Weights of a small transformer language model.
Size: width 768, MLP 3072 ReLU, vocabulary 12910.
Architecture: RMSNorm before each block, learned positions, tied embeddings.
Training: a variant of Adam for these matrices, 1122M tokens, 8561 steps.
Each number is 128 + 24 x the weight over its row's rms, rounded and kept within 0 to 255. Layers, rows and columns count from 0. The size above them is the row's rms in percent of the matrix's.

# layer 5 attention output (transposed), 512x768, rms 0.0196, rows 47-99, columns 512-575
size [ 76  77  76  79  79  78  80  79  78  78  82  78  77  80  83  76  79  81  81  79  79  79  81  78  79  84  78  81  74  78  78  78  77  81  81  79  80  79  81  75  81  76  77  78  78  80  74  76  86  74  79  80  81]
[[110 128 106 109 142 104 144  95 143 142 148 104  97 123 104 119 142 137 155 149 142 157 119 127 127 149 140  97 122  87 154 126 167 111 129 138 140  76 142 117 124 173 136 136 132 121 156 126 143 130 104 141 155 138 138 101 102 132 131  81 160 102 147 143]
 [134 107  73  95 198 137 117 117 136 129 134 123 131 103 122  97 156 113 194  91 120 162 137 132 136 108 124 191  93 128 158 164 124 123 132 109 120 110 128 126 131 140 133 115 138 117 148 113 153 152 142 113 139 177 133  88  83  81 142  98 157 143 168 120]
 [123 122  85  99 138 124 109 114 126 167 118 137 101 141 122 147 105 155  70 133 126 134 135 145 138 107 151 151 127 104 162 140  89 106 158 115  94 159 165 120 162  84 121 127 120 131 139 140 104 161 141 132 133  89 129 137 120 122 116 148 138  93  93 184]
 [130 129 144 155 110 132 105 113 132 148 179  93 131  95 139  91 127 142 105 130 135 112 130 134 130 144 100 171 108 164 172 130 143 128 118 115 143 163 129 104 151 128 124 148 137 118 156 123 128 154 142 117  98 120  85 129 126 128 131 141 148 110 127 103]
 [149 114 122 134  72 166 112 125 130  67 117 142 108 128 145 112 167 134 174 118 131 145 111 111 127 103  94 121 187  90 155 144 152 136 164 141 110 115 185 114 173 121 108 173 143 156 112 100 107 128 148 161 114 148 110 121 157 138 128 107 107  97 129 136]
 [129 128 168  92 132 147 120 104 146 108 152 115 116 114 147 136 144 120 118 133 103 137 141  95 103 120 135 110 122 133 100 129 161 148 190 111 170 164 111 111 139 125 150 127  93 147  76 148  82  89 183 133 123 114 129 146 132 119 116  87 126 141 138 117]
 [159 134 132 132 140 130 126  86 134  99 154 131  72 184 113 133 129 131 136 165 123 107 118 109  83 119  75 111 138 113 133 145 106 152 106 113 159 102 104 149 152 173 135 161 136 146  79 112 133 144 137 130 133 201  90 127 132 158 130 128 118 141 144 132]
 [ 89 142 138 102 147 138 142 131 115 112  87 113 140 107 127 142 197  82 137 134  99 145 111 102  92 111 140 130 152 139 158 153 152 130 165 110 144 145 136 111 134  92 112 125 106 152 147 131  82 129 121 118 161 156 146 145 110 203 130 151 120 120 128 134]
 [ 84 156 111 172 130 116 142 172 152 122 145 135 113 136  93 148  75 138 148 107 145 156 134 119 147 110 135 183 138 149 159 116 146 149  99 134 112 125 128 148 168 130  84 136 107 115 154 121 149 171 160 107 110 152 127 170 138 125 122  99 133  71 126 145]
 [114  99 113 120  92 115 150 102 105 125 139 102 105 112 171 174 142 113 135 122 145 103 166 141 164 141 138 121 151 115 128 118 115 106 134 123 200 137 163 141  74 169 116  82 101 149 139 115 113 130 142 137  97 136 116 112 151 117 125 128 123 151 109 126]
 [145 109 144  98 113 151  88 163  86 111 137  92 151 150 106 165 147 142 139 108 173 152 176 154 124 123 133 118 149  83 134 145 143  95  98 115 132 120 113 155 134  73 110  85 142 138 127 140 153  96 156 149  99 126 112 134  91 126 118 136 169 161 141 123]
 [110 126 108  97  79 139 113  97 105 139 146 147 133 152 134 136 110 126 169 162 126 119 111 127 101 100 142 148 108 119 144 164 138 130 137 115 130 111 142 101 103 153  62 149 112 130 160 141 132 119  80 114 140 125 115 123 115 121 156 111 158 148 116 132]
 [103 123 117 139 155 147 124 122 183 155 152 129 150 128 165 134 119 138 115 159 101 127  97 141 138 133  95 145 170 120 125 143  85 117 109 105  99 118 123 134 142  61 133 163 119 139 152 120 156 171 187 130 104  78 158 149 142  71 110 151 116 114 127 148]
 [165 116 133 148 157 130 132 146 121 147 159 122  94 127 120 136 153 119 134 121 106 157 127 131 134 122 107 165 102 140  89 112 119 157 135 143 161 120 114 133 173 122  86 137 145 133 100 143 132 130 144 116 119 126  97 121 138  90 140  87 100  81 157 119]
 [ 97 125 151 192 127 102 118  94 151 123 127 142  90 134 143 112 156 127 130 142 185 122 113 133 157 128 142 131 139 154 115  90 108 109 133 108 163 132 112 116 127 128 109 114 131 114  91 148 219 102 165 119 124 119 132 104 104 157 145 157 155 117 127 126]
 [132 133 148 146 134 153 136 132 139 142 143 108 109 119 123 138 130 131 103 117  87 168  99 158 129 124 108 158 181 110 148 171 137 136  91 130 123 122 118 127 162  79 144 166  93 137 155 137 128 105 160 164 131 131 145 130 126 140 118 149 164 113 119 132]
 [121 146 154 128  87  91 120 125 138  61 138 130 118  90 116 108 140 144 113 159 136 158 125 131  86 113 142 123 158 115 151  81  92 138 176 148  99  98 106 132 197 112 119 147 131 107 109 142  99 112 146 146  89 133  53 137 133 153  90 115 125 110 121 120]
 [ 94 114 125 100 145 114 140 138 118 145 123 127 164 124 128 110 148 104 163 155 142  97 111 123  87 123 129 142 124 175 100 132 145 132 116 136 103 155 118 134 152 157 130 129 143 141 116  94 145 105 141 161 111 160 166 130 119  79 111  83 123 105 112 164]
 [128 142  94 129 118 102 158  71 173 155 179 141 137 134 104 137 121 157 113 143 123 118 130 125 137 118 134 130 118 118 108 122 104  80 149 135 133 149 114 102 106 153 116 131 145 140 142 117 126 147 115 145 141 171 116 136 111 140  96 131 145 141 144 140]
 [126 136 117 131 121 123 114 185 100 129 125 159 105 131 112 113 118 160 143 128 124 105 107 151 139 129 128 148 152 102 133 123 140 139 110 109  86 150 120 127 107 125  86 118 140 146 123 108 168 166 116 140 118 111 109 158 105 157 106 144 130 187 106 107]
 [110 157  96 141 117  79 121 131 139 134 119 159 105 134 133 168  70 126 102 120 127 146 130 116 114 131 151 105 126 143 163 169 147 120 154  96 114 130 118 113 163 104 119 111  95 132 136 111 125 162  99 158  86 139 131 146 164 138  92 116 106 140  96 109]
 [126  64  89 124 163 148 118 122 143 131 146 117 133 113  98 116 126 176  97 149 156 151 157 114 102 110  97 121 113 104 118 171 160 189 187 122 142 141 153 135 123 139 170 141 107 132 135  93 104 132 103 132 105 150 141 110 157 148 139 116 137 149 144  90]
 [ 94 141 130 164 151 120 137 152 134 131 112 122 164 148 124  85 119 146 118 127 132 147 143 144 138 128  95 140 127 166 187  90 134 114 105 109 103 126  91 126 145  87 167 139 123 125 139 102 127 169 121 101 131 139 117 167 129 135 132 141  98 119 154 146]
 [117  92 166 147 113 108 145 116 131 143 102 179  89 137 144  92 100  59 129  97 118 104 172 107 141 126  89 106 115 143  85 102 108 153 125 147 154 125  99 128 121 177 112  85 154 129  93 161 192 152 164 138 124 103 125 131 127 107  85 119 134 139 169 152]
 [175 147 120 134 135 134 146 163  70 123 130 131 136 154 101 129 132 121 155 140 130 127 162 148 121 133 125 102 103  87 102 102 119 133 119 134 125  80 153 128  54 139 103 130 182 116  98 124 113 140 103 133 127 109 137 112 167 113 121 118 127 148 116 106]
 [152 100 133 110 123 107 111 105 145 129 137 111 108 124 107 138 118 105 129 132 132 124 109 148 150 144 106 147 155 106  63 115 129 136 167 146 130  70 139 125 118  88 190 116 105 159 135 116 152  99 146 153 118 121 146 119 149 135 119 134 116 136 139 178]
 [130 164 109 106 126 194 142 108 139 123 142 146  82 127 119 184 139 148 130  98 115 130 150 102 137 128 130 107 158 107 153 129 122 145 175 113 123 117 130 145 107 102 122 144 130  86  89 144 156 128 101  84 115 124 133 112 151 113 113 142  96 133  88 128]
 [137  79 129 140 144 123 148 116 128 111 100 165 162 100 133 135 113 109 139 134  76 150 151  95 140 135 125 102 120  79 154 115 109 148 144 155 143 153 126 139 132  97 131 115 129 110 114 147 115 117 119 160  98 136 148 135 156 114 124 118 141 154 115 121]
 [131  70 169 108 171 149 153 128 116 101 130 127 137 164 149  79 134 136 129 126 152 162 106 138 107 135 100  96 123 175 132 131 119 110 161 168 157 106 116 101 116  93 152  85 151 142 125 125  91 122 120 174 108 121 121 133  96 114 125 109 126 146 154 129]
 [118 127 154 123  98  65 134 133  77 153 123 137 120 133 131 155 108 108  95 126 108  91 110 131 111  84 142 160 107 169 107 135 116 146 147 120 147  91 107 102 128 110 108 151 124 139 118 142 108 137 121 128 127 119 162 134 119 153 138 134 143  94 111 103]
 [122  91 141 162 147  98 131  95 107 142 101 125 108 112 121 109  84 127 111 136 145 133 134 114  87 164 144 132 147 135 128 135 135 120 119 139  95 105 114 103 118 143 150 166 166 130 123 133 102 151 134 134 122 121 170 171 171 144 119 138 145 134 119  83]
 [ 87 140 104  95 105 132 119 139 156 127 142 106 103 131 108 128 124 102 101 126 171 155 119  99 129 112  88 124 111 141 146 147 130 111 145 171 131 160 116 152 153 126 133 133 157 131 121 148 121 109 184  87 121 138 148 109 135 109 146 123 113 119 132 118]
 [126 139 131 140 139 131 157 132 124 121 126 120 120  98 127 131 114 116 148 116 119 184  91 131  82  92 150 185 176 158 144 110 105 107 100 143 176 124 131 151 128 136 128 109 162 110  89 108 143 102 130 137  82 139 125 141 116 165 155 133 141 174 117 119]
 [137 125 122 117 124 118  98 158 134 186 105 126 146 116 113 124 151 126 101 133 127  97  96 117 143 100 109 154 131 124 112 125 119 167 132 193 131  86 112 117 147 146 124  86 134 127 131 112 117 126 110 143 142 156 150 111 161 134 148 108 161  65 163  94]
 [129 115 154  97 164 122 150 131 114 112  84 153 103 143 161 115 173 120 189 102  88 122 145 106 147 110 117 136 149 116 130 133  96 124 131 104 146 112 183 146 133 106 154 125 107 147 132 117 144  99 149 143  88 144 104 161 101 150 154 112 130 140  93 173]
 [121 123  74  77 114 149 157  95 136 136 145 145 118 144  96 118 131 146 143 116 119 113 126 108 132 146  89 124 148 111 155 133 132 103 127 147 130 139  74 133 134 143 160 120 138 137 158 122 113 135 143 148 150 137  73 121 117 104 136 156 151 134 119  83]
 [127 167 134  81 131  90 133 140  77 176 143 109 115 115 178 103  67 147  81 138 135 111 137 128 182 135 107 134 106 134  39 125 184 174 127 124 163 126 160 100 108 130 118 132 101 121 104 145 166 111 125 132 144 126 124  81 141  90 154 178 131 124 160 123]
 [151 150 166  66 138 111 166 140 141 145 128 129 139 121 143  99 148 121  99 122 133 138 140 136 103 153  98 129  88 116 165 135 148 105 132 110 140 131  80 127 157 169 161 115 138 163 141 106 106 109 194 144 151 137  93  88 175 151 108 117  87 156 152 129]
 [128 123 138 128  97 100 127 108 109 160 118  91  91 164 105 158 109 107 146 137 123 125 150 124 105 171 112 169 138 139  94 150 120 126 125 127 131 162 146 144 134 117 121 126 129 107 139 121  97 121 158 146  94  92 134 135 141  87 110 116 144 120 102 169]
 [ 85 129 101 128 140 108  97  81  73 132 127 104  90 105 129 112 150 140 121 160 140 207 107 113 128 133 173 181  84  91 153 106 131 148  89 156 148 105  92 150 161 117 164 142 108 109 146 134 144 109 161 103 145 116  86 108 116 162 126  98 108 114 143 115]
 [102 110 132 153  85 126 183 143 141 110 111 106  94 131 144 107 147 115 137 125  99 105 162  95 140 165 153 190 138 141  93 163  97 112 153 130 101 156 118 124 134 141 148 112 142 114 145 105 109 163 115 131  96 155 136 148 105 140 142 129 112 118 120 142]
 [168 114 146  89 132 159 133 151 126 182 128 108 166 120 147 153 133  88 131 104 119  97 104 169 102 129 137 153 122 120 122 152 110 134 148  99 154 104 118 127  76  90 157 135 119 151  44 153 115 142 104 111 142  94 105 134 118 113 156 134 155 117 128 120]
 [150 124 120 100 107 164 110 129 134 146 121 144 130 142 106 150 161 134  95 112 137 120 160 123 108 138 118 147 154 136 127 124 101 129 146 164 161 127  69 115  95 151 164 125 126  86 114 148 186 108  97 133 122 165  95 162 123 110 135 179 135 130 112 108]
 [122 122 150  90 117 111 101 159 107 128 156 128 127 119 163 133 107 108 148 112 131 122 105 120 113  81 101 118 100  56 134 131 127 109 104 146 133 147 128  75 116 163 112 110 157 128 153 138 108 129 136 125 134 132  65 123 160  99 121 129 141 157 117  74]
 [ 68 110 150 146 122 125 150 146 132 128 114 120 121 120 122 125 150 105 102  81 159 132 133 144 121 132 104 129 123 142 108 169 127  97 133 122 149 136 132 100 142 131 173 138 138 128 141  86 100 177 118 152 158 122 130 125 137 160 163 129 130 158 133 105]
 [131 100 166  81 144 121 135 146 110 166 124 140  82 150  85 151 145 126 123 119 151  67 141 139 133 121 107  73 109  94 102 118 120 122 119  89 112 117 133 164  92 172  83 106 129 154  99 155 151 128 151  89 206 117 159 123 120 150 130 137 133 146 112 151]
 [147 111  95 107 145 158  99 105 139 105 129 125 178 113  91 110 112 126 121 126 126 130 120  84 147 100 158 176 130 145 114 151 125 121 141 102  84 106 155 135 139 153 109 145 147 103 152 140 172 104 125 112 139 127 147 128 129 166 113 158 140 128 116 150]
 [116 106 138 161 130  92 140 118 126 133 138 153 124 153 118 104 125 157 144 144 133 158 131 118 119 123 151 106 125 184 182 138 167  80 141 144 140 120 166 145 146 146 177 146 105 149 136 130  95 108 159 136 164 125 168 154 129  91 134 149 136 129 119 145]
 [111 116 147 131  71 149 158 137 147 153 104 125 131 158 105 156  94 127  94 126 106 104 139 112 139 100  83  91 135  70 147 112 136 120 127 127 114 160 145 120 106 160 107 117 182 113 155 164  91 133 145 130 137 142 139 132 146 111 146 121 153 111 107 132]
 [145 188 120 108  74 137 137 166  84 184 142 146 157 124 117 110 132 100 183 111 109 125 134 134 159 138 125 175 148 127 172 160 153  99 132 105 129 114 125 132 111 177 136 120 110  93 101 131 151 150  91 120 148 137  61 116 147 140 106 140 131 118 118 151]
 [ 72 158  87 148 122 112 117 143 129 148 121 115  94 144 121 141 108 142 125 112 115  85 131 130 128 120 129 154 134 144 143 177 125 134 113 139 130 130  75 124  98 126 141 140  79  93 173 136 143 119 147  95 142 155 144 102 138  75 134 154 146 123 108 146]
 [136 134 103 161 120 134 134 149  99 118  95 131 154 103 135 151 104 152 144  96 117 118 115 124 175 150 116 110 200 135 113  98 120 126 142 147  95 159 136 125 137  86 149 115 117 107 123 144 146 120 130 154 112 156 135 180 119  85 144 103 161 122 106 143]
 [131  96  58 113 150 104 114 146 117 128 124  88 133 137 155 117 121  71 130 121 168 117 109 154  73  92 144 153 131 140 104 105 122 138 145  90 127 142  95 127 119 126 107 166 108  89 141 132 186 146 157 120 100 153 117 138 106 114 178 147 106 132 152 126]]
# layer 5 attention value, 512x768, rms 0.0205, rows 48-99, columns 512-575
size [ 82  81  82  82  80  82  82  81  80  83  81  79  82  83  78  83  83  81  80  81  78  82  79  80  85  78  84  79  79  82  81  81  84  85  81  82  82  82  81  83  78  81  81  82  81  79  79  87  77  82  81  82]
[[ 93 182 182 129 154 125 105 192 129 108 112 138 128 133 114 159 126 124 142 147 114 108 108 134 170 158 102 110 146 159 167 121  91 128  93 184 148 112 169 146 144 162 155  83 145 115  99  96 119 111  95 102 126  95 146 159 149 114 137 170 118 114 143  70]
 [125 110 150 147 129 114 110 140 124 155  94  71 153 121 113 137 124 132 123 116 133 117 122 118 155 170 136 148 123 115 117 141 162 133 151 130 120 118 125 139 139 105 160 144 177 142 149 104 135 165 133  96 141  89 142 178 160 153 140  81 121 126 106  80]
 [115  83 133 116 124 115 194 144 130 121 130 111 142 123 118 173 122 134 136 110 163 133 120 133 126 110 100 174  80 132 135 148 121 126 115 110 127 119 119 148 115 144  87 114 133 131 116 100 115 123 102 132  99 107 112 165 112 164 121 102 157 116 138 156]
 [158 134 165 123 137  83  77 142 116 112 147 144 153 102 136  92 123 110 106 122  91 119 136  87 116 116 120 120 101 124 115 136 157  93 137 115 115 135 117  95 133 157 177  92 133 146 121 132 100 122  44 108 136  88 128 122 130 108 107 177 127  92 138 149]
 [115  81 106  79  79 164 129 121  98 164 123 122 146 130 130 106 114 121 123 103 130  94 130 103 106 145  97 162 134 141 119 124 127 105 143 162 101 120  72 110 129 164 122 100 153 163 148 132 121 103 147 112 193 106 148 141 129 121 161 161  86 139 118 128]
 [146  98 149 135  99 199 112 137 135 145  90 144  86 142 115  95 137 158 105  86  71 136 128 139 108 119 140 154 119 134 110 112 121 105 127 123 107 126 107  85 121  93 113 117 110 142 127 127 142  92 147 116 121 141 104 143 121 127 116 124 134 134 144 154]
 [ 98 113  70 118 192 123 127 132 131 135 127 140 142 129 147 115 132 149 134 143 123 104 109 156 140  99 101  98 102 172 145 104 134 154 105 109 109 143  81  94 131 130 134 139  84 107 139 107 117 104 101 106 146  99 151 132  99  90 121 116 154 122 103 101]
 [164 155 133 153 108 114 112  95 140  95 104 159 165 154 114 115 121 138 123 151 167  98 106 146 122 154 129 131 111 136 163 110 147 112 112  87 121 138 153  72 159 152 165 142 134 144 131 170 131 178 135 121 132  95 125 109 138 133  96 145 130 143 154 104]
 [ 96 106  95  97 149 107 100 127 122 119 118 147 109 115 108  90 163 106 135 146 103 115  76 151 139 119 104  95  82 124  79 128 155 139 125  82  91 118 139 164 164 105 108 144 141 137 115 157  97  88 140 106 106 133 127 144 132 124 126  88 121 115 159 157]
 [155 124 132 137 140 180 129 109 147 159 139 108 152 125 119 168 127 125 141 143  98 115 122 140 139 145  92  77 186 131 149 128 115 101 146 159 131 163 134 126 113 132 106  99 108 137 133  89  84 140  97 131 152 119 132 134 114 136 126  96 122 144 133 201]
 [143 120 158 145 130 143 120  82 126 148 126 149 127 141  94  83 132 146 113 121 143  95 146 118 139 112 119 108 113 105 119 138 122 123 109 154 159 140  95 129 126 118 107 128 163 171 118 126 151 111 141 140 122 180 112 125 146 148 137 128  95 124 166 105]
 [128 172  86 124 163  80  96 154 130 164 154 153 158 126 103 138 159 121 140 137 153 154  96 125 121 141 107 164 150 153 135 158 139 148  96 117 110  96 127 133  72 104 161 114 154 124 113 107 161 151 134  76 142 119 134 113 131 169 126 129 131 131  71  99]
 [126  90 100 105  66 169 151 123 144 141 149 123 137 121 119 147 120 154 105 108 104  90 117 151 181 168 155  84 102  65 116 135  94  77  87 144 142 145 153 124 133 155 135 171 112  93 135 137 132 105 113 141 111  79  84 157 136 124 111 148 158 130 154 179]
 [129 123 112  86 143 150 109 122 108 138 100 138 133 122 143 136 111 170 114 113 130 119 130 122 131 165 134 109 167 109 119 119  90 121 122 122  96 152 152 110 135 124 142 153 171  92 109 138 120 102 163  95 131 120 140 145 131 147 127 132  95 171 136 163]
 [118 136 127 110 122 156 126 115 101 155  76 105 156 141 103  99  95 150 109 122 180 130 134 133 143 135 104 164 125 145  93 150 129 135 129  71 117 101 126 117  89 136 112 141  94 132  94 140 129 146 129  95 109 111 135 111 150 136  97 117 115 117  86  83]
 [123 107  86 106 159 119 109 111 146 170 131 124 156 139 102 144  66 131  88 155 187  76 133  76 152 117 154 131  83 126 106 138 132 122 114  92 145 135 135 110 130 137 159 155 110 105 122 162 148 185 124  96 132 115 129 126  87 110 192  78  86 112 131 106]
 [138 123 153 145 132 158  97 161 111 146 130 139 104 100 160 162 144 180 120 119 100  77 166 136  97 148 113 116 100 123 150 147 147 136 134 122 178 169  86 123 121 151 104 153  69 123 121 179 128 110 152 128 135 146 128 161 117 189 151 120 155  94 133  85]
 [139 116 158 130 147 138  93 149 150  98 142 164  89 116 172 125 185  80 168 132 122 155 124 143 147 147 146 180 160 135 111 115 143 116  97 113 146 100 133  95 147 149 102 144 128 146 143 115 114  93 160 147 120 136 150 109 158 106 128  86 170 156 181 109]
 [135 112 114 137 127 107 127 181 166 167 134  67 143 120 125  98 119 146 106 119 172  98 167 104 120 131 172 130 163 116 155 123 144 152  93 104 106 145 137  97 128 153  95 129 160 134 115 135 139 119 148  80 170 145 137  70 105  96 126 116 140  43 119  97]
 [103  97  89 114 113 141 137 138 149 148  98 108 125 128 120 121 129 165 144 134 132 112  82 148 102 155 115 129 123 124  94 132 129 112  73 146 152 148 168 120 180  85 136 121 137 115 143 159  92 115  99 126 139 108 165 112 147 113 115 149 126 116  81  88]
 [ 98 150 131 195 126 101 167 155 164 145 147  52  92 125 169 130 140  76 100 133 122 141  85 103 111 160 169 133 118 168 123 109 136 100 130 130 109 125 137 173 122 139  86 147 136 138 125 137 137 106 136 148 120 109 153 136 150 111 120 109 120 135 136 132]
 [114  93 150 121 153 143 161  97 162 151 103  72 154 113 116 184 148 150  92 107 124 164 130 132 127 138 108 130 137  78 130 144 105 119 159 147 137 113 164 156 105 109 100 119 109 158 140 166 127 146 144 155 123 134 110 120 186 112 146 100 132 128 106 125]
 [134 126 102  91 138 141 107 132 137 108  81 130  96 119 105 130 133 171 129  91 143 169 140 176 133 137 108 113 117 139  85 112 143 103 119 112 146 130 140 114 148 121 122 132 119 136 145 169 102  89 138 100 110 142  55  96 154 144 170 138 120 131  82 122]
 [123 127  90 145 134  77 124 101 141 152 140 123  89 115 134 128 137 129 109 104 169 139 106 141 162 128 104 139 101 108  88 133  82 161 123 102  79 121 121 139 118 147 119 116 167 152 150 151 151 103 108 156 129 120 156 150 116 109 128 153 114  90 113 107]
 [169 136  97 132 120 122  96 140 126 125 112  97  95 124 161 137 144  88 149 143 109 184 148 130 131 111  94 139 128 111 107 125 101 132 142 108 108  83 125 138 146 118 129 151 106 157 129 141 136 123 130 119 136 173  97 122 109 141 138 121 120 195 122 150]
 [112 107 156 132 128 114 160 130 149 139 146  91 170 140 123 164  92  84 153 154 120 156 116 119 152 124 161 149 131 137  98 125  89  98  82 130 110 108 138  93 171  99  93  97 103 136 136 154  98 126 156 139 105 120 131  95 132 141 163 129 179 126 132 136]
 [103 120 133 137 140 173 139  98 115 142 105 118 122 100 130  83 135 136 128 109 151 153 114 127 131 128 126 114  97 164 107 139 142 134 170 125 128 127 128 156 123 120 183 137 104 169 131 158 114 125 105 119 156 125 132 140 125 156 118 138 107 131 100 103]
 [102 115 109 119 119 129 154 106 170 152 148  97 123 121  97 113 130 116 111 104 133 149 123 134 100 138  99 138 123 110  70 130 116  46 137 107 131  98  84 145 137 111  96 172 123 121 125 149 104 142  87 168 109 156 120 129 123 104 115 128 133 151 119 106]
 [111 118 141 113 131 155 150 110  81 115 122 131 125 126 121 167 140 133 123 130 194 137 109 148 101 117 159 135  71  95 145 126 111 134  94 149 140 114 148 137  62 139  92 169 138 125 140 118 146 138 167 155 130 133 120 121 143 115 127 105 108 120 147  96]
 [122 146 170 106 111  83  96 175 138 161 175 165 137 121 105 139  86  93 137 109 138 124 142 119  87 104 146 147 119 146 148 102  98 142 140 101 116 111 130 147  83 124 142 111 107 117 119 157 139 118 159 126 137 117 116 126 107 144 135 134 164 144 118 143]
 [114 134 109 127 106  98 172  78 124 168 139 118 133 123  94 113 190 129 134 121 153 144 132 111 140 153 156 110  92 144 109 116 154 121 162 120 139 102 124 171 154 101  69  77 136 157 161 143  77 159 117 147 111  80 117 178 156 129 148 156 131 136 183 110]
 [125 113 108 125 112 153 141 114 147 156 141 117 192 120 147 147 137 135 127 150 160 103 140 116 125 145 122 101 132 103 100 144 129 159  91 126 137 157 138  87 146 112  55 147 110 132 131 118 162 163 117 139 130 159 143 125 134 108  76 128 144 137 135 129]
 [ 89 102 134 191 139 136 154 114 152  81 116 149 134 142  84 187 126 117 159 101 152 144 146 113 164 124 125 125 100 105 127 128 117  99  88  88 156 129 127 157 134 129 101 146  99 121 108 146 163 122 135 128 116 141 157 124 104 148 129 189 146 127 132 151]
 [146 138 110 114 143 132 126 124 125 109 139 153 125 137 134 132 138 135 113 157  94 113 126 103 119 135 114 142 110 146 124 111 102 138 109 194 148 112 129 158 144 153 121 158 102 141 146 129 140 117 128  88 141 153 127  98 134 144 133 136 105 115 116 104]
 [118 133 139 161  89 129 108 102 116 158 101 161 148 103 107 131 116 141 117 105  78 151 119 129 163  98 149 138 116 123 112 114 155 122 129 108 126  90 119 126 160 140 121 141 144 150 148 104 117 152 143 170 113 115 113 134 127 109 115  90 161 110 140 170]
 [139 112 111 148 119 106 119 138 150 104 137 117 123 135  91 121 169 138 132 145 149 143 119 111 101 107 143 163 124 144 100 110 122 140 117 105 129  88 130 125 113 110 125 139 126 116 150 101 119 156 121 124 164 114 108 147 138 126 122 123 154 131 110 163]
 [117  87 102 161 149 119 183 134 113  96 134 163 103 132 116 145 146 157 109 110  59 125 155 147 151 126 144 133 120 142 117 148 123  87 127 127 130 143 167 112 108 154 158 111 101 196 143  99 138 125 123 134 134 131  82  94 115 131 133 139 128 106 103  88]
 [128 129  70 154 120  92 160 156 137 105 127 121  95 130 112 110 131 129  85 148 134 125 118 151 134 105  97 126 129 145 154 144 117 131 133 114 122 165 157 142 128 121 135 114 107 136 107 134 140 110  98  89  54 130 116 147 128 154 119 136  75 150 123 130]
 [151 137 136 138 181 132  99 147 169 131 166 122 161 146 106 137 144 124 114 151 149  94 131 110 152 183 134  49 186 115 132 145 139 150 117  74 130 125 132 134 123 202 141  88 142 131 122  95 140 142 108 132 112 120 140 107 152 112 128 161  95 105 124 117]
 [133  96 130 121 157 104 118 110 110 113 144 126 147 107 132 148 170 156 143 128 151 130 131  95 104 113 134  97  98 141 118 102 114 115 121 146 156 155 143 116 136 154  92 128  86  88 112  91 136 137 155  89 117 123 122 131 111  90 120 164 138 106 124 142]
 [102 132 129 143 105 191 145 124 100 150 187 110 145 150 146 111 127 119  97 115 142 150 120 105  98 146 132 156 147 135 156 106 129 121 112 117 118 118 131 170 138 140 143 185 207 115 130  92 118 103 115  87 153 153 101  99 128 125  93 102 101 122 114 125]
 [ 93 130 153 131 163 130 153  88 186  94 115 140 127 141  92 101 105 128 134 129 111 104 120 121 102 127 146 134 173 122 136 122 186 147  87 104 119 107  92 131 142 140  75  71 169 129 141 121 115 113 158 179 141 136 106 105 124 125 100 124 118 106 101 159]
 [139 137 124 143 130 142 122 129 130 140  94 128 117 101 119  78 122 154 141 113 139 116 140 121 142 116 130  97 149 102 102  43 137 167 136 155 142 134 130 149 138 117 120 121 155 127 123 116 132 116  86 148 160 132 137 128 113 111 140 118 114 106 128 128]
 [146 142 137  89 104 114 190  97 107 140 141 125 119 130 131 126  96 109 130 171 142 126 147  96 111 136 111 160 103 107 133 113  73 108 138  72 121 150  93 177  87 136 106 200 115 148 131 135 117 104 100 103 110 134 156 130 140 144 112 138 116 119 132  81]
 [125 147 131 138  92  98 129 121 115  90 137 154 121 137 149 133 133 127 135 130 136 134 105 152 131 177 137 155 120 147 118 116 146 154 118 141 102 139 114  72 120 177 141  94  90 126 129 117 117  85 124  96 138 146 141 116 151 184  99 104 107 143 147 180]
 [116 166 162 185 134 136  97 132 137 149 118 150 125 141 117 131  71 160 162 146  93 102 129 103 147  86 140  77 168 153 119 124 153 163 134 153 144 105 162 140 159 109 131 142 138 145  95 162 126 197 133  94 118 156 132 120 105 159 149 158 142 153 128 135]
 [127 139 115  78 117  89 136 108 110 110 128 155 154 107 128 138 126 138 113 108 111 165 137 126 115 118 101 172 131 153 114 117  89 193 107 112 148 162  86 161 148  94 145 112 119  96 117 147 107 112 136  83 131 114 141  85 120 154 108 115 134 134  93  84]
 [144 126  78 192 140 109 137  85 103 111 102 126 151 120 154 131 120 135 135  81 137 144 122 116 145  88 125 141  94  91 118 112 145 173 120  74  93 121  74 142 130 106 128 109  74 144 138 115 138 150 155 122 140  97 136 112 138 135  99 116 138 133 111 136]
 [110 149 150 156 163 157  95  60 136  87 144 139 126 180 132 146 168 113 111 129 123 178 145 119 101  98 122  98 118 157 154 111  92 150  96 133 129 164  99  71 163 131 141 169 116 144 118 137 149  66 123  89 107 142 130 117 111  79 161 119 128 115 155 137]
 [119 136 142 173 122 115 114  99 114 114  70 105 111 158 115 156  93 126 117 150  74 105 139 131 108 133 123 137 134 116 169 118 162 100 109  96 143 119 132 119 158  92 134  92 138  95 141  92 101 140 175 157 153 123 129 148 141 134  88 100 109 118  76  84]
 [129 123 104 168 132 134 154 117 124 146 103 107 189 114 149  96 101 102 107 163 161 149  95 123 124  94 109 136 120 120 127 113 131 175 109 111 133 114 123 123  99 165 123 114 131 125 134 158 128 142 167 131 155 141 104 125 130 124  67 130 112  95 103  92]
 [121 157 152 120 159 137 165 131 117 125 117  96 114 142  97  89 153 160  89 128 142 114 121 132 103 193 146 101  95 133 115 115 120 130 109  82 105  98 139 138 131 150  94 160 106 134 108 102 130 117 116 125 140  89 105 128 125 187  99 117 137 112 142  77]]